Part of a small language model's weights.
Size: 9 layers, width 192, 6 heads of 32, vocabulary 8192.
Architecture: learned positions, biases.
Each number is 128 + 32 x the weight over its row's rms, rounded and kept within 0 to 255. Layers, rows and columns count from 0. Numbers have three digits each. The size before them is the row's rms in percent of the matrix's.

# layer 4 MLP down, 192x768, rms 0.0758, rows 164-191, columns 384-511
100:105139095082047108060083132132100076119091106157124127144140096138151149057164131152164155159152077142099132144148117064081094175096111152107123137128080148163125157109121116133113112113147078085062167137151141184137064158121148090157175090081053126141110212108111062100148108089168167123092054124132064137150154164152097168104123126149142155096166118154139175137182151180113147154132
093:082133138115069106174179161115166141113107130106113103087144168094128098157055094131142132117086150188105179074156159128150157120222114137124189190083090158132075091105123130137147206104167125182090170090140131158130130086138156143119084065130108049099092129074109103156117111146165134152059170129142193121121158138148171100151183123172128123139183111088069146145183187173155095172179
104:124118123142133135144069109130137173124152120100154085103103180127166134180113131123117147103189137181058116112119159105111105111161117122136137121077062136072180113130146164099110102169114100135021121093114153177105197149102150112089224137143147149147104042098186117173149147117141098140117105095145174126072156071169139172151081147075206148128138199069161056079120111066175112119189
094:088143134147084076123117138107146067142154124101140145122083093137090097135023144077138180110115094204118111127095146135120157120082150108153108119116151125150151116043114164161152114115104135138132101119121054168122121116128171112134141119169162123075086110125102162179101124120096170109105131136076172085175112093108102071093139113112158116082132125112122139084113062129080107134089
098:102132116112174095066115097095053096168123149110145142168130169128128094088061170150134113126155145138164099153100173154111209088153172097139140237127054172112133140082089109223171157100117087141151116128134157033136135110165078156131119104115184133129131170149111076167109123136124121109185122112109155108088200150179193129142168141107143171132127126170173166127147174164140129183153
097:101186123140092164178150151179160101140162102158142102106178151139134139096180110082156161186123120135145094149150154126116114152099160173088150137099134117124175137127125134178087081147072107136156090197116178084158107101136177112118082211104137116142079163141146118133175094102120127149133049169113160156130111130150218110128045086132150129089130171163099159134128101157106121087184
101:148147129092125145105077118147160182121132129113109131156121137138124134114124137114126083115117108092184143098117187118151124210134082150171143110080176036139128136107099150052071057070155127126160092165132156128108144124138145144112155124159163129062158139100146106158127034143127141152157147105181137124118122176173113148096131148150142111120127112128131129177123098171134107133059
106:126139131122042139128135178136122156182112118126166154139104151109172132139122110144116039141096119152208100084126132121103127131118130122139134176069180123128132141112098162193176161128128122112144114113166016134099145215146138107097155128205152102122156219098131100185171089164117125120115122110092131136095209177157124210175124116180119184185120071129155124102112122118124125107141
097:160158138168102132091123092095177112135122115124146102160176100143180132099140118149180188135136073138109145157163119121074112180171045171083071140188109131096153087135133123090157230135106137110114135082117147204150107152147135148121077123069135129144163074079130195147085129153127140179103086085123134088108140104089112144076140098150121088165166134084150107146124121186114117082121
093:141083066106067113164168135089106104115135140130117078115133124094125085144114102095103200097136093067108106143158135123145115099150113149091164109065137080114129065154102111112170105141113159089194095130126166089153081063114156085111119129198087127124098151152164132142077125136136141150088113146140104117139107116144128105165143100236215162092143096229106108102136059107119118117171
100:159171196114186134148072070103117146103097107112099139138111149121111106088173083111146143140144152186036160166100116117148073150106163069164183041201126130142150101072141125094183117084179101113220130114141127090147138138136096129161126132164162121140109080084141109154138064109125120091172129179170146151127150179164071110122104119058191160073109107148111191152142147139118098099146
102:147123167174091154112132135140160104108132140103144162159113129124136150153137139155059148138112140132019114178137108137158151097116140124137145171127125198151134145127197148129195105201166111114105193167155172082166176150126097113090129144165128091104099108084163082172059146214121172194153139163117134144136186098133177102140123187121115094154148086136127157046115103117125186124135
093:104108111113109110143063102128115160164027135134103161132148148117152152123050094105111084132202155169158122145151102073081133153143117156191153185027104127092116136089105109012066150159110044111125126169101146172161139134137093147124147082196105085124195097165106171160148127102086133096119115168196134120135109082106090127112185116094246171126147076138134089148179199157129110126145
102:132113117183138185108127119159123093120112135129125086154080166157147113164112115132148048101132154138193090118078087075111113153177086168072127162112176179084077113171122137132093123130133088158113200156078130138072118074126100114113153135074143082137147149171101134133067133103130092122035119168149113109086117111137131101153091138086133070115106145143087147162173175131115119123104
095:165092129148117195136150110117119127125108132177130081125075126121116125146140110127102129126103163122116115120116090144131160113119114123080130149106134189146146170059120195108042100127063158132157137151136148134100133096119152112165151107199052096122114124150133183137162124143157170141114120199131093115163121111163167146171145131171119097107175158133125092121098145148144160183182
099:137101099174193134188110169111069155095079135139169088164171056116138115131122074107113207113131136188046173127117150108156131126162157125140104113146127105110124122097099142140119151078133167128157113147112205118170136062132196094198146111094191104174162150118155081091152135161210079117156088145121110123103114110081118110059173132122155170182138125159147137100108149165106127142153
100:132154162075126049143112138200140150111173148158130141091078200125138126126183125097106155153099143146132136164105162106085133178125075138147119100122070157108158190104106106109120136061176088099255119242138216146127081155123080139129090131091114167167052146159141124197123099168098076112144134165091149142164126154232113070138121108119160040173115184122183169128146160193085147097126
098:171114073146131167078140106131131145097195162121111080138093147124143149110044078113036093132086129139110162095108153104136115124136157151128097148067139131145091101099140104228159120161115117098122095141069086117105106091137116126103071123144100111101138077082154088126045106144143082128097141139139115117086163126080125141117143127147128086127082132121168113165117127098111136142106
097:150143164067084134087145110160138158125138142086124103159090147138127138167177102117136119180129140141082197159155110152151146160144152104140102112095124144113167136095147171092050114091120172146089128106191121129090119131161170121098122120058130083109119140134125132126136124148085131105131152000110165119144119083169105076147129155073089150130084131138132117157144180134126159134071
097:130094112163119099125118149189140150137119121131139100087114157123118070119092143107126118153101073123201123152097177092148137181162153092040110133129052153147096115087107075134157076089119130104162171176140130138127099118134083062191083082120119113104054071134133072129137113131061133094125117087080097137113098132074058140169119108074125119141116163116075147089090133091123141135106
094:071123100147119067113123143052167147146100100142064119117121088120116120126134058153180111065131130128068103070104141175097129121184117144132150198136101065140159149152176120184170161155114162095174083088159160117159159147105128181129102141142122139115173041133147122125143096107122100112134089090150098159154109113181155123187171115174195115115136131125151092126099110172147157102111
095:089141179130067131112158077112102151167131128153150102118160149123134124097094123138154131149101158080099130095132183158104146168116109155077095164169110102183153141132120084077149122076172076158101116160099116097108136106137096096145086134129126144127185130172132116078179147146135076126147204166155113111189137166104073141159123149125162125110207163203128099135152126089076178180142
103:144111104132106119083176141106145087138147120128065149170083091118111139125141185115137126106085112098255122113144093131105135128063077114095117155127112118120101126086109135153087151151092114130091161024118158112133111118055110128163109102167098077154160103149117156093137141128129147108097115130171177136067137071105095114146126128122090144103103140070127099112089196108153114129098
105:118109163117166159146155157122140169135154132161148089103102126128124147148139076129082144115140114170076117153112089158123091105105152119106143075091132217136102137121156137182134085208153163055030061105151143155112132162126146171095119124043124123112086117097097152126164104167091141159113106140167130125087128125132132130157150095123131080151166125106128132161172116106217076132092
101:156121150109120124082160120182091113130093136173132168139131148126103129102105128093161144137164132086091128073089095131181136178098104142116127148143120119142089085094116131126086135097111065123197071058121127112071125073133150086104064162140199094123183180117109133097072132149068113112128136116034106124143117076135181115160161074129102150124103113067140181125149092095104151126054
103:117114090150131038156196093110168128122111144072170153156163133145202163134137141099139198145114111103095144101140067086118158101080148081152060062191180141152131091126122124098173149154112149113087126164135135183150167105135079094138107101124083133150121111107086129169109120176164091170087156121132177111202130137171119129175154064137101147187123127124137150077140104144151169143095
101:117129091103093168096172137084088115135162111097109120197070145109147136123080097145132077125085081158208150103183155114155126157201079129123109115146121118162094126139086198110166162107095126084088145123109078128131117143136107173146166151101111173136088090142139148171088128129115127125146162171139154185088147098147145129149134090124114107125162134100121123080166073153135072092088
104:117115108117116115146178120173200120112069112119104206089108156155102164104107091126200150112085141159060102177209154154112115143096093147126176138067146133192090109131113134153183146162141153153115073091156136163076118106152172127112152116186098101138127115129189112098076139167145141150130130132161156151105144137205147149186109112103142132158117093100102125141134208175118084136159